{"n_layer": 14, "head_dim": 32, "init_std_o": 0.0, "optimizer": "soap_variant", "lr_head": 0.00791, "warmup_steps": 200, "decay_fraction": 0.92, "decay_shape": "linear", "final_lr_fraction": 0.0, "seq_len": 1024}
Each number is 128 + 32 x the weight over its row's rms, rounded and kept within 0 to 255. Layers, rows and columns count from 0. The size above them is the row's rms in percent of the matrix's.

# layer 9 MLP gate, 512x128, rms 0.114, rows 214-318, columns 0-63
size [ 94  90  94 106 104  98 102 103 110  99 103 100 100 108 105 103  97  96 101 103  98  96 105 113 109  96 108 107 104  87  98  91  98  92  99  94 102 109  89 100  95  93  97  99 103 105 102  98 106  96 107  98 101  92  92  91  98 100  88  96 100  98  99 101 101  98  97 102  97 101  99 101 101 102  96 104  97 110  98  99 105 102 109  95  94  98 100  85 100  98 104  99 105 104  96 103  92 102 109 111 107  97 105 105 106]
[[ 79 182 107 154 116  98 109 146 138 142  79 108  95 165 101 108 148 156 128 150 185 149 102  96 174 156 137 116  86 159 127 115 166 106 127  78 159 103 114  91 100 115 104 138  89 171  80 168 141 200 128 176 134 116  75 123 123 114  81 128 112 167 143 166]
 [108 158 115  49  97 125 100 128 132 139 234  88 157 134 106 121 130 127 182 133 167 117  93  76  60  71 129 139 106 147 157 132 142 154 152 155 129 138 174  87 143  91 137 109 174 131  93 154 136 102 170 145 152  91 180  93 142 132 140 101 142 171 136 174]
 [139 109 147 120 129 101 156 164 102 125 120 175  86 205 196 158 134  99  97 102 135 132 140 162 124 148 105 116 138 166 111 146 124  75 152 110 140 162 120  85 162 155  77 187 132 150  91 145 161 144 136  82 199 215 134 107 119 120 166 117 108 158 131 110]
 [101 141 127 137 108 169 137 120 192 116 146 118 143  75 101 169  64  78 156 124 129 128 110 123 148 162 142 149 158 168 159 144 201 138 125 193 188  65 120  99 101 107 102 135 129 136 109 123 139  70  67 117 114 125 131 123  81 144 223 106 184 103 154 128]
 [ 76  87  99 174  96 152 195 113  61 153 203 203 102 161  94 145 125 123 182 100 157 141  72 162 130 131  88 128  81 134 130 128 144 158 124 142 136  89 108 130 135 129 124 179 107 163 102  78 141 158 163  99 179 130 104 112 130  65  67 180 101 127 182 173]
 [135 122 135 160 168 104 166  94 101 178 130  99 184 195 114 117 103 163 102 152 104 138 176 126 157 133 166 125 142 128 171 132 130 197 164 119 125 116 132 110 169 164 123 127 156 116  66 123 123 163 100 114 115 158 127 180 150  96 122 132 125 152 106 113]
 [160 120 140 160 132 120 112 160 121 147 119 140 130 114  94  96 123 105 128 103  82  73  81 179 141 138 160 200 113  80 159  99 124 100  98 158 171 120 170 145 168 148 145 115 128 136  89 161 115 110 144 129 145  96 105  78 145 117 184  78 174  95 119 171]
 [118 117 142 170 145 148  96 169 112  86 124 128 116 202 107  88 151 144  82 120 146 167 127 129  96 156 169 178 134 126 127  89 135 141 142 161 140 128  90  57 179 181 107  71 142 117 157 113 105 129 132 174 140 181 126 177 169 130 105 146 144 129  93 172]
 [153  98  96 141  53 184 121 120  75 111 127 119  98 105 151 114  77 137  91 168 168 191 113 114 141 116 150 137 116 123 110 173 120 124 153 144  88 147 179 141  88 102 159 149 120 131 144 161 141 194 110  79 178 125 135 106 136 140  72 106 124  93 104 167]
 [ 81  81  86  90 128 138 143 141 102 100 115 100  45 136 111 150 167 155 133 189 113 108 136 135 203 152  92 165 176  97 113  99 154 179  75 124  71 105 107  87 141 112 162 149 105 119 126 145 106 113 108 129  87 100 145  94  95 120 200 146  62 117 113 129]
 [131 108 152 107  81 136  98 145  93 212 185  95 163 115 137 143 178 106 140 111  85 140 120 137 117 140 120 140  93 158 145 212 140  99 107  61 136 147 160 136 145 111 140 109 134 127 129 170 149 138 153 185 132  90 186 178 150  54  85 173 206 121  80 135]
 [140 136 168 180 150 131  95 211 123 105 103 147 109 165 124 118 171  52 128 126 167 133 115 137 177 120 129 154 100 146  89 140 105 107 149 126 174 125 139 134 126 172 112  76 154 131 105 101 138 110  89 100 123 126 145 186 120 100 147 131 122 130 111  92]
 [119 146 102 102 135 147 136 110 113 118 131 130  82 130 135 130  93 146 121  93 119 151  84 140 165 145 157 152 126 163 117 154 217 175 112  65 157 160 124 171 142 153  49 173 141 123  74 170 175 148 125  70 121  84 100 122 135 140  60 145 154 142 107 140]
 [110 155  61 143 160 131 117 146 140 128 158  88 157 111 168 141 122 111  87 141 115 165 118 134 149 156 109 142 170  59 142 144 129 127 114 106 165 151 117 122 117 131 121 155 101 176 147 106 112  66 187 123 132 160 114 138 129 136 112 121 185 110  47 101]
 [127 141 127 129 180 142 182 112 151 118  98 114  87 107  86 156 104 119 132 122  98 103 126  78 196 163  90 132 151 165 161 205  81 183 140 150  98  66 149 185 104  73 144 158 114 131 128 123  94 127  82 108 159  80 177 126  73  97 108 152  73 162 153 139]
 [104  76 144 158  80 179 103 134 104 108 129 126 107 116  88 137  69 100 121 125  98 101 160 157  78 124 141 116  85 139  94  88  87 111 168  87 103 166 172 153 236 171 112 146 125 131 137 103 101 164 150 151 147 180 194 136 136  97 137  81 125  74 149 169]
 [100 153 119  86 120 145 123 134 158  67 115 134  47 109 167  99 148 170 168 148 161  73 141 102 159 180 105 215 179 128  79 135 149 185  77 103  83 113 133 123 119 185 143 102  47 136 185 119 155  80 135 114 160 112 110 128 113 100 141 118 111 110 101 107]
 [176 114 129 154 149 108 155 113 120 155 125 146 186 162 101 104 132 105 151 106 120 118 112 136  93 121 119 161  32 159 167  96 135  72 106 135 118 159 132 137 159 142 111 107 107 141 139 159  94 134 184  94  98 168  83 170  99 120 119 139 103  97 138 117]
 [147 178  80 206 140 145 110 112 139 142 102  96 167 137 101 115 125 165 146 137 107 145  72 104  90 177 134 169 121 147 176 120 109 136 197 176 114 161 204 145 144 125  97 110 138  92 119 117 112 128 186 105 121 129 137  80  53 187 171  73 157 112 156 139]
 [135 103 112 151 189 126 137 150 211  98  58  89  96 141 103 142 148 148 117 193 104 180 146 121 161 137 111 153 123 118  92 146 124 104  85  95  72 100 142 107 108 156  98 151 120 107 120 108 115 137 139 136 179 139  97 133  47  70 130 126 141 108 161 127]
 [182 110 120 190 122  61 123 175 120 124  89 121 122 137 154 188 112 146 121  88 109 189 187 200 149 126 186  82  79 127 114  96 115 120 151 123 128  66 147 110 150  74 136 143  81 110 105 123  75  76 131 140 108  97 111 132 134 148 150  95 121 172 124 156]
 [152 147 121 139  65 124 143 102 170 150 122  88 156 131 133 139 120 121  96 121  89 146 164 171 141 129 126 156 130 205 171 143 159 149  91 159 149  98 133  84 114 185  87 136 166 130 118  93 159  69  65 123 187 153 132 121  93  90 146 119 135 144 134 188]
 [125  94 161 127 103 159 104 105 151 132 124 126 127 123 142 146 158 113 155 126  66 119  63  78  94 167 199 127  88  76 128  84 163 134 196 135  57  92 110 159  77 150 144 169  88 137 120 141 142 141  98 135 128 104 197  73 160  41 140 101 139 115 123 164]
 [ 90 144 135  80  96 109 134  55 134  76 124  57  99 138 116 117 131 101 140 152 146 125 105 115 128 178 187 110 147 132 131 153 203 122 118 108 100  59 103 103 104 178 120 123 132 174  79 125 160  97 159 144 127 137 139 150 134 117 100 121 156 117  83 123]
 [131  66 105 145 106  87 121 117 177 166 148 121 153 153 107 122 139  96 169 130 180  70 100 113 115 156 132 161 152 119 174 164 126 121 133 138 173 142 162 128 118 143 157 166 152  97 143 165 109  89 152 145  26 190 143 162 113 102 170 116  96 159 128  90]
 [156 159 132  98  81 227 183 150 166 124 144 144  86 134 123 131 179 120 129 162 114 164  91 116 156 188 175 135  82 134  95  97 178 139  79 132 119 127 150 138  75 157  96 145 138 168 143 121 111 132  87 141 109  45  70 148 172 158 160 114 134 120  84 112]
 [127 125 116 115  91 179  81 151 144 144 119 139 115 120 171  86 143 158 105 167 113 101 142  84 129 104 194 155  79 144 136 124 130 104 123  81 160 112 106  86 141 178 142  99 163 127 182  96 163 109  67 156 138  85 121 112 187 107 169 183 155 130  71 126]
 [125 169  58  89 135  75 181 130 130 100 144 120 139 135 181 146 111  98  77 120  71  81 101 170 172 149 142  87 170 119 110 149 168 107 134  97 159 168 148 145 119  91 169 150 142 165 169 124  98 113  89 138 163 156 152 197 158 145 204 129 152 140  77 156]
 [150 127 188 146 164 148 146 136 180 119 107 128 100 154 110 119 123 109  61  86 160 113 182 107 117 136 112 115 125 190  96 110  88 146 134  98 146  97 130 137  72 122 132  89  90 184 137 122 167 131  56  95 135  72 143 131 118  96 101  89 161 110  92 164]
 [138 101 107 159 116 160 108 185  96 140 161 109 109 124 104  94 111 132 132 154 144 173 172  84 130 114 110 106 116 171 135 114  85 111  94  63 171 118  98 154 114 155 180 108 153 140 161 188 117 100 109 175 138 101  82 169 176 147 181 147 108 163 139 158]
 [140 135 121 138 175 138 141  98 139 114 145 146 161 183 125 170  82 101 170 120 148 124  90 167 101 151  70 177 145 159 153 161  90 145 115 159 148 156 108  68 123 121 111 124  99 112  62 141 120 100  90  98 182 128 182 152 152 128  86  88 139  74 181 133]
 [ 66 109 164 115 171 108 119 143  75 170 150  92 161 183  94  83 138  97  66  83 155 130 144 114 141 147 100 114 124  65 108 144 105 113 139 154 155 143 159 103 133 196 134 146 158 129 115 120 174 160  79 202 105 161 154 118 138 106  75  83 108 153  94 184]
 [170 115 124 153 100 141 175 136 194 181 117 142 137 134 135 117 144 138 151 111 143 149  95 112 157 169 163 113 110 164 157 162  96 102 160 107 157 115 126 135 145  41 141 140 153 101 153 119 136 123 108 114 162 134  50 166  85 188 135 160 132 201 152  83]
 [ 90  90 171 142 137 159 166 126 122 134 153  87 149 108 128  72 127 110 112 114 184  92 126 136 109 126 146 133 164 104 135  76 102 102  75 153 140 161 158 109  93 117 108 126 124 126 108 150 162 129 140  99 159 131 115 134 109 159  89 157 203  87 104  74]
 [171  64 161 123 179 184 156 101 142 160 120 101 123  88 157 188 192 114  80 134  96 179 129  75 115 112 202 125 162  96 180  83  76 119 145  67 123 148 151  91  91 157 101 119 122 134  97 115 116 132 121 128 141 118 158 117 102 151 128  73 137 132 141 101]
 [ 91  75 139 107 143 121 127 173 104  90 134 143  72 137 126 104 152 135 138 133 141 102 127  37 144 169  72 147 157 106 154 205  78 125 179 157 137 129 150 117 193  85 155 150 175 144 135 180 165 173 114 110 120 169 137 161 140 173 104  89  93 192 133 118]
 [119  95 162 127 144 146 102 109 159  74 147 135 176 166 128 142 162  72 130  27 117 148 132 159 131 199  51  94 161 146 166 174 150 141 148 130 159  92 173 101 136 133  80 159 138 185  91 105 129 109 121 140 123 131 142  61 117 140 109  90 108 149 126 154]
 [102 104  94 167 129 156 126  93 137 111 118 184 114 201 106 160 103 116 100 148 145 151  69 178 156 171 129 137 168 157 142  98 117 135 152 140  80 163 128 110 165 136 134 192 135 126  85 100 124 140  96  93 105  62 159 155 116  95 138 156  80 141 136  86]
 [192 192 185 137  85  73 159 119 102  89 130 167  88 124 172  94  79  94  81 102 101 158 141 103 145 150 136 130 148 154 153 171 120 129 128 156  78  92 112 140 130 156 160 149 141  87 162 131  77 129 122 141 142 182  52  66  79  99 138 140  67 161 106 132]
 [ 55 172 121 187 112  57 168 199 176 198  75 110 147 163  73 176 136 106  88 128 141 123 147 134 186 117 136 124 161 102  98 164 146 180  93 142 108 128 132 144 124 121 141 127  42 102 103 125 164 117 178 111 155 131 125 153 137 117 112 161 124 153 139 129]
 [101 144 124 118 149 159 178  78 117 115 108 141 117 156 121 119 135  80 161 130 176 112  51 138 139 174 162 153  99 141 106 196 149 110 120 146 157 148 114  95 159 129 116 130 124 125  65 131 105 155 156 193 139  99 157 145 151 142 172 169 193 160 138 102]
 [ 86 104 210  83 142 129 136  88 141 102  83 183 107 103 195 133 154 106 113 168 189 157 209 148 112 137 130 127 120 115 117  75 148 153 127 152 129 111 191 113 154 163 105 167 111  96  64 140 120 124  59  82 103  46 140 142 128 107 137 134  89  98 159 111]
 [ 84 145 177 108 104 134 163 154  85  96 132 130 124 115 112 124  40 150  90  98 144 107 196 199 187 125  69  98 134 112  81 143 115 123 117  92 190 113 167 130 134 113 123 197 168  88 124 137 173 135 126 151 136 149 166 145 148 173 115 118 127 134 108 100]
 [138 138 113 154 169 177 170 128 139 199 155  80 137 117  71 168 110  84 145 123 136 134 153  90 165 158 107 125 140 142 124 156 162 163 175 102 148  86 104 112 111 108  75 110 124 158 123 144 126 150  98 112 123 134  73 150 176 131 104 118 124 131  83 170]
 [136 166 103  91 156 203 131 166 103 124 185 122 128 116  99  72 111 139  64 127 146 118 132 111 173 168 116  97  68 126 101 108 148 119  96 106 162 171 103 148 151  90 110 149 124 136 192 114 143 174 102  92 177 140 131 155 186 107 100 138 108 126 131 154]
 [131 186 128 128  80 166 163 152 106 140  81 109 158 122 121  99 102 103 130  60  60 137 167 109 139  76  82 140 128 135 132 175  88  15 106 143  97 107 161 108 110 133 150 130 155 106 122 142  97 138 137 128 118  90 137  91 142 135  79 150 118 133  92 139]
 [164 109 167 120 109 146 136 166 119 144 106 152  43 110 131 163 143 184 116 116 138 147 134 133 143  99 165 163 204 123 122 151 148 144  88 161 156  82 170  96 113 174 123  84 108  90 113 135 183 130 129 123 130 106 161 105  85 136 130  89 111 143 134  87]
 [150  83 104 101 165 111 123  98  88 132 128  88 131  87 159 109 186 148 120 102  80 134  90 154 115 133 143 172 209 143 113 137 151 118 170 158 151 160 106 103 141 122 176 105  91  81 117 122 107 117 143  85 141 113 142 140 157 112 180 105  99 180 153 173]
 [170 100 156 126  90 144 208 127 134 125 130  72 164 145 168 117 113  66 137  40 135 166  76 167 147 134 183 138 107 134  93  73  84  80 176 151 141 117 124  60 118 124 136 169 172 122 158  94 162 143  80 135 116 141 171  95 104 127 153 148 147 104 118 125]
 [150 115  93  80  89 151 171 163  88 114 171 103  54 174 126 148 166 125 136 117  75 186 153 107 123 151 118 116 138 160 106 185  72 161 136 123 137 124  95  83 114 139  88 102 144 127 119 134 185 160 150 129 167 161 108  87 117  74 123  55 146 109 117 118]
 [104 123 162 138 120 118  89 139 132 181 158 111 142 176 161 143 107  96  87 137 120 178 130 132 120 107 110 135  91 123 173 181 188 156 138  86 100  75 150 105  86 134 168 196 158 156 121  87 105 119 105 158 171  93 160 163 122 138 145 115  84 182  96 143]
 [ 83  51  96 136 129 126 136 150 121 132 165 105 110 100 114 158 119 169 171 128 125 108 133 154 161 156 172 172 177 113 126 112 149 115 163 138 137 160 180 147 125 105 137 106  94 135 111  45 108 172 158  96 147 193 105 188 190 136 124 112  78  98  62 120]
 [136  99 132 155 136 128 140 165 129 159 147 171 157 139 111 132 121 155 146 132  65 148 141 115 123 144 180  95 118 126 163  86 150 166 117 137 112 110 198 139 100 179  96 104 167 124 168 137 200 131 160 166 106  91 154 134 161 127 116 170 116 149 156 169]
 [117 151 164 165 146 155 150 121 114 181 143 144 144 113 129 159 162 136  92  67  43 136 115  99 129  97 157 157  42 113 120 116 128 134 123 123 149 124 118  86 109 106 100 149  98 152 125 139 157 176  58 100 146 166 106 147 132 124 137  49 111 143 136 180]
 [164 160  99 153 123 117 161 138 131 108 166 119 106  95  68 180 127  98 128 101  33 148 109 128 161 105 143 207 165  88  93 129 154 150  71 141 107 155 124 186 113 144 111 132 199 144 152 111  81 125 127 163 120  95 162  75  98 119  90 183 100  99 140 102]
 [158 124 102 147 175  95  96 135 126  94 117 120  79 135 121 114  78 112 111 154 151 150  93 112 187  38  64  93 109 109 115 117 177 144 134 110 135  86 172 146  90 106 145 146  78  80 127 106  57 111 140 176  78 126 116 168 109 175  32 139 163 137 136 157]
 [129 110  98 107 105 131 139 178 117 118 128  93 112 121 170 169 179 132 122 182  98 187 147 100 167 142  53 139 169 121 124 147 161 163 126 142 101 148  95 120  84 142 166 109 103  56 107 180  91 168 142  88 168 158 104  81 145 123 141 207 123 145 137 167]
 [139 151 149 143 194  87 131  68 145 107 118 122 130 109  96 125  79 150 117 106  98 134  93 132 164 160 152 112 133 114 128 168 122 147 109 126 156 155  70 132 126 161 101 112 120 118 116 165  66 135  85 155 106  86 131 156 121 212  86 165  70 149 103 112]
 [143 157  74  91 133 130 116 111 119  68 121 160 149 171 119 148 144 116 123 122 118 151 111 176 100 140 106 121 122 114 135 136 167 152 128 131 143 125 112 128 124 156 110 172 119 165 161  93 160  93 100  89 140  76 164  72 123  84 104 126 164 153 178 152]
 [113 129 127 126 127 111 110 150 133 157 133  68 114 176 129 131 139 149 194 129 159 116  57 104 126 159 127 118 145 175 146 135 190 177  92 130 131 114 153 160  91 153 145 191  44 146 117 121 128 100 120 179 130 144 124 114  83  83 155 136 142  81 103 117]
 [ 97 144 152 126 146  92 158 128  87 170 195 116 121 121  77 158 105  65 115 155 157 141 124 172 164  62 171 135 192 106 108 207  94 134 136 136 164 162 135 125 148 143 156 129 127 151 103 154 142 150  95 145 120 116 198 177 130 140 114 138 109 141  94 138]
 [149  86 184  69 113 172  92 144 111 188  99 169 122 113 135 124 176 165 141 184 174 118 135  73 167 106  83 127 160 143 175 108 146 128  77 120 118 117 194  89  75 129 149 143 167 145  78 138 155 140 157 110 143 130 125 139 126 108 142 128 104 116 114 146]
 [171 150  28 145 134 129  60 161 116 148  84 119 121 140 152 168 154 114 101 151 158  76 108 154 200 143  90 130  90 108 142 119 121  58 181  99 154 197 107 116 132 130 151  69 113 119 168 169 155 212  99 118 131 115 102 101 132 131 172  78 165 157  91 132]
 [122 140 134 162 133 124 120 108 148 150  84 124  89 137 125 116 149 160 127 139 122 121  58  93  74 108  76 107 179 149 145 145 191 183 194 140 142 117  86  82 154  98 111 145  90 155  71 178 109  91 109  48 191 110 119 106 112 119 109 146 153 109 135 168]
 [138 122 100 119  91 136 148 124  93 143 119 116 119 142 115  98 137 131 188 106  77 156 126 148 141 165 129 150 137 101 207 176  94 108 110 187 165 172  86  80 125 175 139 111 104 109  97 169 135 114 127 158 202 199 175 142 167 105 139 116 161 151 108 163]
 [128 143  96  66 114 127 111 121  85 134 140  73 115  97 140 122 168 145  93 159 174 120 165 170 138 124 147 154  61 119 150 128 172 163  80 176 117 167 130 125 114 176  84 148 124  79 130 161 137  71 122 135 141 145 148 136  97  96 171 137 158 128 109 170]
 [ 91 187 154 131 128  86 129 115 124  92 124 109 137 104 128 123 188 127 122 102 112 160  58 104 177  95  79 164 108 109 169 142 162 170 118 132 179 139 156 105  97  92  49 109 134 144 177 141 139  80 124 169 171 114 108 164 117 111 125 159 127 143 103 128]
 [ 89  83 106 157 124 166 119 104  96 154  45 183 116  99 135 121 112 100  99 121 126 132  98 111 206 102 143 108 162 104  97 103 161 121 165  98  76 114  98 125 148 179 134 139 124 132  73 106 118 175 151 146 131  98 138  33 163 182 147 183 110 101  98 138]
 [141 124 183  90 101 102 163  81  99  94 100 182  90  97 117 130 113 138 123  62 120 113 122 120 108 179 150 145 137 103 132 119 150  82 148  91  85 137 148 176 134 118 153 195 154  95 119 186 131  62 131  92 140 102  85 151  97  67 119  77 159 130 149 127]
 [104 139 140  82 183 108  82 164 101 122 114  99  91 134 148 131 129 134 140 120 117 142 149 163 142  63 144 150  74  92 133 117 142 152  68 101 119 121 148 122 114 147 127 231 133 151  87  98 106 128 163 149 136 105 105  97  63 111 115 134 110 109  83 121]
 [125 160 175 129 114  95  90 145 162 170 205 113 112 125 126 153  83  93 197 215 139 163  72 148  86 137 163 114 120  99 164 153 163 146 199 153 124 133 105 118  84 161  98 121 113 132 135 187 146  78 146 147 152 182  91 186 153 137 123 125 105 131 142 114]
 [126 128 148 173  83 164 167 108 103 108  93 110 147 109  93  97 115 115 113 132 144 203 149 134  98 142 136 122 106 195 133 118  97  84 172 112  97  97 205 146  83 118 109 184 188 140 125 182 132 138 116  98 138 139 135  89  61 118 111 118 154 137 113 141]
 [166  98 180 176 130 130 139 125  89 149  71 166 115 111 176 178  92 145  93 104 116  85 141  78 157 148 114 151 164  51 182 123 136  95 123  91 177 115 113 129 164 135 114 186 158 129 122 137 152 154 160  65 116 164 117 129 182 147 133 147 142 145 110  93]
 [160  94 145  90 122 131  98  90 118  50 159  87 102 134 154 149 124  81 145 161 100 108 100 148 142 177 108 120  89 103 112 104 133  93 142 122 193 168 129 120  84 158 101 165  86 159  99 103 125 206 105 111 178 120  99 152  71 127 155 147  85 124 120 109]
 [ 72 111 173  85 154 101 142  94 174  95 158  61 124 122 156  81 134  97 150 127 121 133 158 168  63 156 138 127 176 164 124 167 148 140  89  44 134 142 166  76  73 136 125 136 164 140 114 137 127 105 187 131  86 106 138 134  90  96 115 139 179 124 147 120]
 [ 85 128 160 156 172 151 171 148 164  71 147 186  99 117  85 145 150 125 114 166 135 120 112 135 172 158  98 140 144 121  80  83 167 168 160 135 110 123  78 119 107 161  63 149  97 146 105 183 144 158 110 157 129  88 107 147 116 144 146 132 118 136  81 102]
 [117 155  22 137 102 161  99 153 104 130 132 112  87 117 143 162 154 116 143 153 159 111 103 157 212 164 165 144 188 124  49 159 173 124 160 116 140 153  83 117 109 109 121  69 153 204  65 104 179 123 102 157 150 176 104 195 140 160 164 157 137 103 122 143]
 [ 82 119 131 185 152 118 124 105 151 124 107 169 143 105  96 107  78 122 104 113 146 123 116 113 164 178 132 138  99 102 154 163 142 122 127 151  92  97 132 198 135 127  90 146 106 142 119 145 131 131  87 153 130 171 170 155  74 107 134 123  77 112  53 111]
 [123 162 104 120  91  55 158 121  94 128 111 136  75 178 131 142  98 107 153 108 108 165 199 102 197  86  95 125 160 137 143 146 169 138 132 202 204 104 116  96 120 133  84 138 134  73 165 105  99 101  27 135 136  99  93 109 127 106 168 120 153 119 122 140]
 [150 152 144 175 137 182 175 199  76 155 106 140 130 154  99 100 158  96  96  98  93  99 132  35 109 126 102 189 166 135 129 130 117  91 121 163 122  89 125  71 128 125 176 165 124  67 138 158 116 106 153  98 126 123 123 104 140 196 133 151 182 174 131  83]
 [143 104 145 150 134 190 103  87 150 127 104 164 126 106 133  91  83 116 152 130  73 117 163 183 191 116 124 133 107 120 154 166 135 141 105 120 115 106 128  96 160 193 103  95  68 151 147 150 120 143 162 130 126 151  84 119 140  56 157 144 119 155 139 148]
 [139  76 155 101 118 145 158 121 111 166 156 179 120  99 139 111 119  91 182 203 146 145 116  74 119 105 167 112 110 120 134 110 161 122  94 193 122  73 173 175 109 155 127 164  85 118 114 131 121 122 117 138 119  81 120 108 199  84 114 140 110 105 169 131]
 [180 176  95 146  89 173 169 123 125 133 106 152  96 129  69 124 166  71 122 142 139 175  93 127 170  91  97 105 184 147 111 124 178  96 156 134 128 129 128 139  85 146 120 138 158 143  52  79 144 117 132  86 118 108 172  97 175  90 106 113 136 136 109 132]
 [144 144 108 142 178 127  85  35  85 111 118 125  61 154  80 159 125 125 123 142 171 127  97 122 116  97  93  95 138  82 104  92 147 139 140 110 142 154 137  94 166  72 166  82 115 122 177 129  88 171 176 103  99 131 137 118 164 137 113 154 111 101 161 205]
 [104 108 114 106 150 119 116 122 100  72 115 130  80 175 179 110 179 122 146 175 159 137 104 191 139 141 125 175 111 110 123 153  99  95 157  92 197 121 160  53 151 105 119 100 148  75 116 113  68 182 197 167  97 149 128 172 171 169  81  80 121 113 107 113]
 [181  95 126 140 117 157 130 115 107 112 101 164  86 134 202 122 163  84 154  85 109 166  84 152 199 173 105  92 157 178 141 140 116  84 164  73 175 103 196 125 144 174 146 140 175 113 112 137 108 105 102 170 137 111 140  95 150 126 172 162 107  66 112  57]
 [ 91 127 137 111  93 171 177 169 132 137 141 153 109 151 101 115 114  97 195 120 117 113 131  95 135 138 130 151  86 130 129 130 145 144 189 125  67 188 178  91 167  96  99 199 103 146  68 121 122 137 168  95 165  98 120 127  96 125 112  81 161  94 190  38]
 [115 163 196  95  71 149 155  99 179 184 123 117 175  99 117  89 159 121  90 120  91 116 170 167 167 187 111 134 113 156 113 212 160 143 121  77 105  97  90 189 130 112 163 127  85 112 187 154 123  68 170 135 129  82  77 111 138 120 169 134 180 174 125 127]
 [129 173 143 118 122 149 125 114  86  46 127 100  83 102  90  90  85 130 154  67 105 138 110 131 162 138 138 143 118 116 102 119 155  96  88 129  93 155 107  99 124 111 113 139  95 134 126 127 102 161  89  68 158 106 107 110 138  93 141  72 123 173 172 141]
 [151 126 116 123 119 106 112 140  86 163 106 109 166 113 162 109 131 102 115  99 140  69 124  96 142 130 233  94  63 199 123 193 142 135 163 133  78 127 120 137 143 136 127 163 133  79 154  77 148 162  78 142 131 130 126  54 101 128 164 121 132  89 119 158]
 [ 80 139 113 126 152 111 176  88 116 145 142 100 139 132 111 114 160 111 105 145 161 126 145  62 162 134 136 118 105 197 158 122 117 169 200 133 173  74 132  63 169 167 138 105  78 136 168 129 111 153 115 158 167 117  83 120 148 180 108 180 132 160 187 182]
 [124  79 242  67 144 126 166  88  97 140 144 150 154 169 107 127 165  82  79 167 157  92 143  87 130 103  74 113 166 119 129 160 111 137 126 101 159 125 103 124 116 163  65 133 109  98 105 109 138  96 139 122 105 156 108 151 131  85 126 116 115 104 160 207]
 [131 183 127 135 160 125 121 185  84 174  91 129 111 174 122 108  83 110  80  95  98 163  77 115 128  75 130 128 123 128 131 160 100  67 201 165 184 155 164  91 118 191  58 151 156  97  93 147 109  83  79 128 125 124 137 101  97 154 176 142 103 156 129 109]
 [152 168 126 117 140 127 123 125  70 152 169 164 120  77 126 105 124 139 206 111  74  18 127 134 141 130 144 146  86 165 118 142 141 165 139 161 112 120 106 142  88 108 147 122 134  82 129 146  84 121 105 114 123  89 111 103 152  70  59 165 120 180 147 114]
 [134 163 103 173 151 127 170 103 109 141  52 183 144 126 119  96 116 150 125 146 150 127  85 120  59 161 107 142 141 130 127 119  94 133 130 142  86 163 139 127  54 128 107 155  64 127 172 177 135  94 142 115 115  76 164  90 123 140 108 118 170  88 151 184]
 [171 124  87  72 142 101 156 131 171 174 170 113 105  71 111 101 186  94 157 139  76 140 136 117 145 145 110 141 153 139 112 127 115 107 124 132  64  97 115 111  94 149 169 119 137 105  78 146 118 123 106 130 158 107 126 137 186 132 157 158  72 209  92 135]
 [154 113 118  73  92 113 183 182 137 140 111 128 101 121 159  60 110 138  86 100  72 139 185 144 110 136 161 113 135 138 148 170 127 143 125 126  95 124 229 133 182 150 209 167 156 117 144  99 123 169 132 130 123 137 122 106 157  65 108 120 140  97 108  82]
 [ 81 133 150  56 142  74 174 111 179  93 118 137 132 148 131  75 169  85  81 176 174  92 137 160 166 113  99 144 115 138 136 109 192  91 166 157 152 157 182 102 125 103 147 186 127 128  88 133 107 103 127 131 111  70 177 150 108 133 130 157 108 158  97 159]
 [119 128 161 152 147 102 115 164 149 211 181 170 172  56  88 150 102  89 149 159 113  90 130 136  94 151 129 187 173 182  78 132  91 127  61  98 197 120 146 106  77 136 116 166 135 107 114 101 139 146 142 130 119 125 157 146 112 103 133 134 130 205  63 117]
 [170  59 157 163 111 184 153 173 120 124 111 113  52 129 156 170 142 143 110 138 167 108  97 138 141 113 159 147 139 114 119 138 159 148 105 110 112 183 125 129 137 145  93  94 126 115  91 116  85 159  71  92 131 138  78 137 111 121 122 121 102 120 151 105]
 [118 141  98 110 135 103 151  94 142  97 199  90 127  81 146 156  78 118 113 140  91 114 157 141 175 179 121 175 136 124 141 132 141 100 101 107 150 152 114 130 131 167 141 208 130 104 143 127  93 162 125 139 144 168 193  34 147 100  89 116  88 115 122 107]
 [130 100 149 163  77 105 158 146 130 109 142 118 141 100 160  80 112 160 139 117 124 148 130  87 141 156 125 177 100 119 151  94 128 102 201 125 154 142  91  70 151 130  67 139 145 153 136 150 113 111 101 112 174 140 184 128 130 205  95 185 131 123 132  74]
 [126 155 129 112  79  79 134 132 109 162 114 185 139 112  93 177 104 163 130 128 130 133 136 145 135 126 145 142 126 136 176 159 166 126 113 105 100 124 164 141 150 158 102 155  70 137 136 105 144 109 176  93 153  96 106  94 123 150 139 158 159 153 154 108]
 [107 139 167 105 113 186 132  83 125 135 168  89 138 140 121 154 114 111  51 122  98 166 141 118 144 173 126 115  90 109  73 115 170 117 140 164  54 174  99 110 154 138 128 122 158 120 123 118  95 136 112  46 136  97 177 162 145 139 113 122 220 125  72  89]
 [ 87  90 140 148 189 138  95 143 103 133  91 184 136 178 117 145 154  84  97 173  86 124 162 174 195 131 141 103 133 139 160 159 115 189 123 112 118 105 174  96 163 148  67 134 114 144  78 122 169 126 105 119 145 175 172  97 101 107 116 174 143 119 131 144]]